Weights of a small GPT-style language model, trained from scratch on English Wikipedia: no biases in attention or MLP, a variant of Muon for these matrices.
Each number is 128 + 32 x the weight over the matrix's rms, rounded and kept within 0 to 255. Layers, rows and columns count from 0.

# layer 4 MLP gate, 1216x448, rms 0.129, rows 728-744, columns 128-191
[[153 105 161 140 170 100  80  99 107 151 155 119 120 114 120 128 120 127 127  81 172 120  99 157 113 128  76 177  96 107 120 157  77 129 115 168 123 109 113 146 127 113 137  76 124 118  83 144 114  87 172  94 143 166 142  52  75 122  90 104 123 128 153  94]
 [110 194  66  85 122 128  79 170 162 149  61 109 120 102 118 144 109 182  85 122 117 142 182 146  73 163 115  95 117 147 146  95  94  58 142 140 137 120 130 131 194  94 100 152  97 204 134 145 191 101 175 161 131 133 198 104 126 133 160  93 154  99  90 151]
 [122 105 113  94 137 102 184 143 146 126 107 110 118 145 112 167  95 161 102 162 106 136 121 120  65  98  87 125 134  81 178 134  93 143 166 173 124  84 103 105 122 214 156 209 140  92 164 136 129 126  78 146 119  87  97 136 168  86 174  77  73 110  72 140]
 [118 138  95  69 120 124  80 166 107 163 107 131 151 129 162 104  82 157 149 122 157 153 176 148 128 165  97 157 117 118 128 123  92 158  78 135 150 142 112  88 104 106 117 119 129 160 144 100  66  64 174 101 168  94 158  87 155 165 176 143 116 105  91 149]
 [144 156  81 168 132 139 206 155  85 110 133 177  97 101 177 171  90 133 127  80 118  64 112 144 174 131 135 103 123  90  98 152  87 104  84 159 126 138  89 104 152 127 189 132 120 110  75 127 109 140  99  98 108 130 146  96  85 142 140 131 129 132 153  64]
 [ 83 133 133  99 148 188 122 119 174 102 100 112 120 140 118 124 133 119 158  98 127 123 129  84 133 188 107  80 143 146 112 125 111 149 114 178 172 207 141 129 111 165 133 168 146  87 115 100 115 174 119 158 158 104  89 178 154 127  95 156 146 102 121 144]
 [103 141 201  51 129 145 171 129 119 157 137 204 182 183 130 195 169  74 141 157  85  94 112  94 109 127 149 140 158 155 132 149 148  83 141 143 185 120  96 150 134 116 119  81  89 103 154 158 176 111 136 108  97 105 117 121 127  57  94 160  96 105 169 138]
 [144 157 190 155 173 126 149 122  85 109 146 120 151 107 172  97 161 122 138 119 122  94 111 136  86  92  51 131 109 140 106 141 106 155 140  98 181 154 161 133 137  88 171 153 183 185 177 173  70 118 119 173 111 118 124 175 125 108  99 145 103 110 133  67]
 [121 169 118 158 145 171 215 128  18 123 125 126 120 177 176 134 157 101 105 123 173 107 226 143 138 106 114 100 131 165 107  74 142 197 148 109  99 138  58 180  98 154 140 152 122 151 115 110  87 129 149 159 118 122 139 114 141 121 124 121 118 155 135  97]
 [138 146 144 135 134 192 113 144 117 153 156 107 155 133 112 162 144  97 160 141 103 128 147 146 197  99  77  54 151  98  78 104  79 140 101 127 138  96 145 118 152 147 112 102 113  90 176 113 184 146 147 108 110  94 144  92 115  96 126 152 167 135 127 125]
 [154 129 147 142  85 168 178 145  88 156 109  67 134 118  86 227 150 146 113 140 210 196 136 122 147 134 131 121 111  93 124 145 148  61 130 104 125 110 134 140 160 177 117 177 157  98 135 138  90 182  95 133 115  71 107 147 177 117 103 124 124 114  67 123]
 [150 112 115 171 114 164  99 111 179 148 170  71 103 154  48  87  35 161 130 110  98 103 132  83 149 126  74 118  69 151  31  98  71 142 136 126 133 107 174 167 131 151 107  98 116 138 134 155 113 124 122  93 162 151 131 107 146 147 138 138 110 166 154 159]
 [130  76 144 152 119 133 159 132 154 139 177  84 137  90 100 104  76 155 147 113  97 101 121 105 186 104  71 156 107  87 133 126 127 145 125  63  59 181 124 139 119 145 180  57 165 120 158  86 134 104 176 105 152  87  86  91 147 101 123 107 104 148 153 191]
 [147 123 119  80 131 139 116 146 189 151  75 101 130 142 144 127 146  98 126 157  94 181 137 104  94  83 162 133 108  71 133 152 139 208 167  74 137  73 151 125 173 126 152 148  88  69 161 152 120 114 145 104 139 124 123 160 163 145 141  97  65  55 109 150]
 [110 112 169 108 120 149 120 158 102 164 119 107 149 135 164 127 123 139 143  96 171 111 117 132 110 166 116 123 183 125 149 164 141 172  92  86  84 114 149 189 108 100 117  37 110 153 106 134 112 143 104 109 104 147 172 103 148  82 152 150 123 139 153 130]
 [134 197 144  56 102 114  96 124 158 107 182 100 122 100 118  48  82 155 116 129 124 152 175 141 152 132 149 105 184 208 102 134 140 136 186 116 120 137  95  82 147 108 118 184 153 127 167 115 147 137 193 126 124 140 131 145 128  91 123 107  91 186  90 113]
 [ 97 149  96 153 103  90  72 173 114 109 134 129 104 104  76 157 162 100 177  90 151 181 163  78  47 144 162 176 153 109 119 107  70 121  86 110 145 125 168 115 152  98 134 103 145 160 126  93 154 115 132 189 117 160 146  81 112 125 178 146  82 185 201  92]]
# layer 4 MLP up, 1216x448, rms 0.135, rows 728-743, columns 128-191
[[ 95 100 164 145  92 122  84  33 103 132 111 105 161 107  70 147 124 199 133 120 167 104 144 134 114  99  60 138  74  69 148 105  67 165 151 112  96  93 121 158 123  93 134 134 139 131  88 150  83 118 136 107 176 132  79 117 118 116 141  87  94 119 170 156]
 [109 117 146 161 124  98 127  84 149 126 141 153  72 166 122 184 159 131 103 113 108  84 133 129 106 101 104 201 186 124 169 142 152  99 134 134 186 155 157  97 126 144 110  69 154 123 182 194 111  53 148 146 111 167 113 154 128 119 160  73  99  82 100 126]
 [155 134 143 113 109 110 186 134 136 140  71 135 155 111 119 163 174 129 161 195 117 124 120 111  88  76 139 145 159 101 133 137 134 126  75 132 126 141  84 111 140 158 162 163  86 109 149  90  84 109 132 126  80  73  57 125 132  90 151  97 121 130 136 122]
 [121 135 103 145 139 127 111 142 126 164 158 130 192  96 160 129 104 113 143 121 145 194 126 136  94 140 139 141 149 106 116 188  86 119 100 142 159 170 125 103 107  90 140 125 142 125 155 156 110 122 182 119 122 119 103 144 136 122 103  74 141 101 101 188]
 [130 126 128  85 122 158  75 154 180 163 133 139 217 127  96  65 151 148 123 134 143 182 147 139 135 130 110 125 123 101 167 107 163 133 115  81 132 139 202  81 122 107  89 118 131 159 148 189 124 148 120 117 138  81 158 154 193 146 157  97 178 153 117 122]
 [108 128 143 116 157 164  98 168 167  74 149  82 131 134 112 110 131 138 157  77 151 125 163 129 165 114 105 108 136 140 151 123  86  83 141 134  94 153 171 159 116 133 126  75 127  57 122  98 122 158 142 125 183 105 125 128 133  91 147 119 131  89 140 126]
 [108 130 164  93 157 167 163 194 126 136 109 153 190 185 161 179 162  90  91 138 123  86 149 129  86 148 111 137 153 141 139 144 150  94 115 137 170 161 104 113 148 142 104 140  90 101 161 126 146 161 107 125 110 116 107 112 155  90 101 129 140 129 129 167]
 [ 99 108 148 140  89 171 152 105  87 116 176 178 145 106 133 123  89 179 189 121 141 143 147 177 190 169  44 101  92 125 127 158 126 104 158 103 146 116 140 123 164  63 151 154 107 156 115  86 179 151 166 114 187 158 117  88 100 130  93 165 128 128 117 139]
 [132 147 127 110 130 123 116  76 127 122 127 154 103  78  96  89 147  88 113 144 224  93 173 134 163 110 172 141 116 129 105 173 127 152 171 117 152 196  78  96 111 148 146 142 141 143  79 131 100 201 134 179 115 128  76  95 125 112 154 119 110 161 130 158]
 [115 125  46  88  69 136 134 115 115  91 211 107 171 122 158  78  66 159 169  83 169  95 159  47 101 133 125 160  91 155 120 141 170  93 139 112  80 161 112 108 130 177 150 118 179 153 119 124 105 122 125 104 107 130 143 142 169 108 179  89 105 124 158 138]
 [ 81  76  79 169  67  99 110 155 154  75 150 148 135 137 140 114 145 119 154 112  48 111 146 148 169  72 166 119 149 117 160 101 113 184 130 141 170 101 155 203 134 175 171 149 169 139  49 136 147 149 170 137 149 132 173 100 116 142 152 127 129 105 117 157]
 [117 137 197  93 136 121 162 151 134 131  91 148 119  96 160 169 181  83 122 150 137 138 145 132 164 125 106 135 170 119 155 135 141 115  96 141 116 175  92  64 144 119 131 161 153 142 167 143 102 109 119 137 105 117 158  86  95 108 117 161 151 140 115  60]
 [ 78  70  82  69  81  91 121  98 137  60 133 126 119  84 134 171 190 129 157 165   0  71 143 145 146  76 118  77 146 111  98 121 122 112  85  99 163 108 147 150 148 114 157 121 123 123  81 109 159  89 159  86 105  85 185  83 122 150 105 128 122  80  86 158]
 [115 109 151 128  88 154  77 176 184 137 121 110  92  71 150 121 154 146 116  50 120  70 102 128 168 140  65 127 145  37 110 142  68  88 108 101 116 137 121  99 111  76 134 152 107  79 111 118 142  82 118 130 120 122 126  68 103 122 158 123 127 119 153 111]
 [114 126  92 151 161 138 142 104 120 118 151 176 115 118  85 175 111  75  91 151 115 171 151 107 146 124 125 128 102 114  85 140  98 126 172 194 171 155  95  84 117 110 128 153 158 144 162 157 126 135 124 187 133 101 136 161  65 108  94 115  98 130 107 116]
 [131 150 176  98 131 156 114 199 147 130  55 111 112 104 163 143 145 165 159  89 149 104 154  98 176 133  66 126 133  98 151 121 149 133 135 148 154  99 145 188 179 168  84 172 142 173 130  92 118 170 114 130 103 110 172 127 114 148 134  69 127  85 124 171]]
# layer 4 MLP down (transposed), 1216x448, rms 0.0462, rows 728-743, columns 128-191
[[161 121 150 181  93 131 101  87 120 138 103 129 141  57 109 138 153 173 115 183 163 119  93 138 133 129  74  76 148  83 143  96  52 174 137  82 121  94  59 153 108 123 104 125 133 141 120 150 121  71 139  78 132 136 163  77 151 103 198  86 124 146 147 172]
 [171 139  98 123 101 123 113 169 159 107 108 107 207 100 195  86 135 119 101 153 184 163 104  95 150 136 120 107 155  68  63  94 159 142 137 135  86  97 146 169 133 123 137 119 152 155  70 151 134 170 140  44 187  74 170 175 121 116 151 160 170 113 149 134]
 [ 99 111 101 146 105 192 102 121 112 120 134 155 143 155 125  38 102 123 102 118 129 113 143 126 142 135 157  86 129 157  68  94 147 133 122 118 199 110 158 163 137 161 131  77 116 169 114  87 105 158 137 111 159 148 178 121 102 142 124 157 176 108 150 111]
 [149 135 150 144 134 145 127 144 124  82 135 145 106 150  68 123 153 129 102 115  92  73 130 132 131 108 129  96 124 146 144 100 174 171 157 127 107 127 166 124 111 173 150 125  97 111  75 152 120 173 124 149 157 144 130 110 104 119 152 145 125 155 154  95]
 [139 106 124 133 110 140 150 198 151 214 160 121 152 125 172 134  65 172 152 128 159 125 125 109 116 172 103 175 108  55 184 135  89  71 218 146  85 191 118  99 161  92 105  93 141 118 141 190 135 160  99  87  98 120 140  94 141 132 172 130 141 132 106  79]
 [136 129  90 124 102 116 151  51 150 204  80 120 133 122 150 144 145 130  79 170 121 170 128  75  88 155 122 199 128 145 117 122 140 160 106 162 202  74  67 138 187 126 104 170 138 166 127 168 160 144  95 132 102 148 148 128 147 156 166 110  96 128 138 154]
 [130 137 125 126 130 131 113 143 125 109 130  97 123  88 150  80  91 181 134 130 160 134 125 117 112 188  98 122  96  72 148 124 105 105 103 136 105 107 123 138 120 149 155 163 174 110 100 110 100 186  50 154 148 136 170 127 128 142 161  80 137  64 161 126]
 [ 93  86 140 134  95 156 151 154 149 123 142 185 138 104  74 137 139 191 120 111 164 183 155 118 152 178 154 122 111 135  98 138 184 104 148 121 123  65 144 168 158 123 128 104 100 153  80  46 190 133 120  94 161 148 147  85 111 118 170 138 162 179 156 139]
 [104  74 142 159 150 135 113 184 197 138 130 108 133 140 113 146  98 158 136 115  68 149 145 117  90 151 133 125 105  84 178 136  70  98 126 134  64 121 142 126 112  82 142 140  99 169 175 130 165 102 102 130  98 165 143 186 127 160 100 150 168  94 112 167]
 [185 111 173 149  94 129 149 122 127 126 207 170  82 119 193 166 108 125 135 127 199 138 120  89 128  49 198 102 116  99 118 146 151 160  88 153 104  86 129  86  79 184 146 113 154  78 122 157 135 146 115  79 132 104  92 134 156 131 203 186 104  90 158 173]
 [143 167 131 107  74 108 186 163 102 158 141 104 128 144 115 172 121 138 121 132 131 187 105 138 183 135 124 131 130  96 144 167 153  58  91 125 105 122 160 165 149 143 167 127 172  73  87 132 155 164 170 112 146  97  37  90 138 114 113 123 114  84 106  99]
 [147 125 166 109 138 152 147 105 181 193 124 105 126 119 102  85  43 135 100 148 105  80 159  84 166 123 126 133 156 171  99 122 105 171 144 118 116 154 176 103 171 152 145 120 123 110 135 167 201 123 153 147 189 120 148 136 150 122 115 128 101 171 108 157]
 [ 93  93  95 126 116 128 110 101 132  57 169  82 145  49 100 145 139 160 153 153  81 134 132 109 111 128 122 132 180  89  85 118 152 129  98 121  86  60 142 174 137 208  88 121 113  87 128  93 157 126  95 134 188 123 102 116 123 170 140 173 125 124 137 124]
 [124  88 139 145 138 179 110 185 131 187 130 130 126  92 178 181 158 157  90 154  99 140 153 142 115  73 139  56 115  41  78 152  91 151 160 115 126 111  85 127 124 107 162 141 131  51 100 141 109 125  65 142 141  91  99 180 185 107 207 141 134 139 172 134]
 [ 94 162 155  98 128 114  89 140 103 124  96  84  68 127 182 111 121 104 148 166 109  99  97 149 176 123 123 122 125 130  81  99 167 131 104 111 121 106 151 144 143 138  72  66  95 116 108 128 153 113 117  96 111 139 140 130 158 120 157 135 179 113 103 157]
 [101 211 103 200 153 149 142 155  81  97 155 110 107 126 107  92  74 116 154 140  87 159 122 146  48 103 146 144  88  68 219 140 117  81  86 162 122 166  93 130  83 189  96 103 135 138 134 122 103  90 149 145 110 151 169 147 118 115 113 127 147  98 108 140]]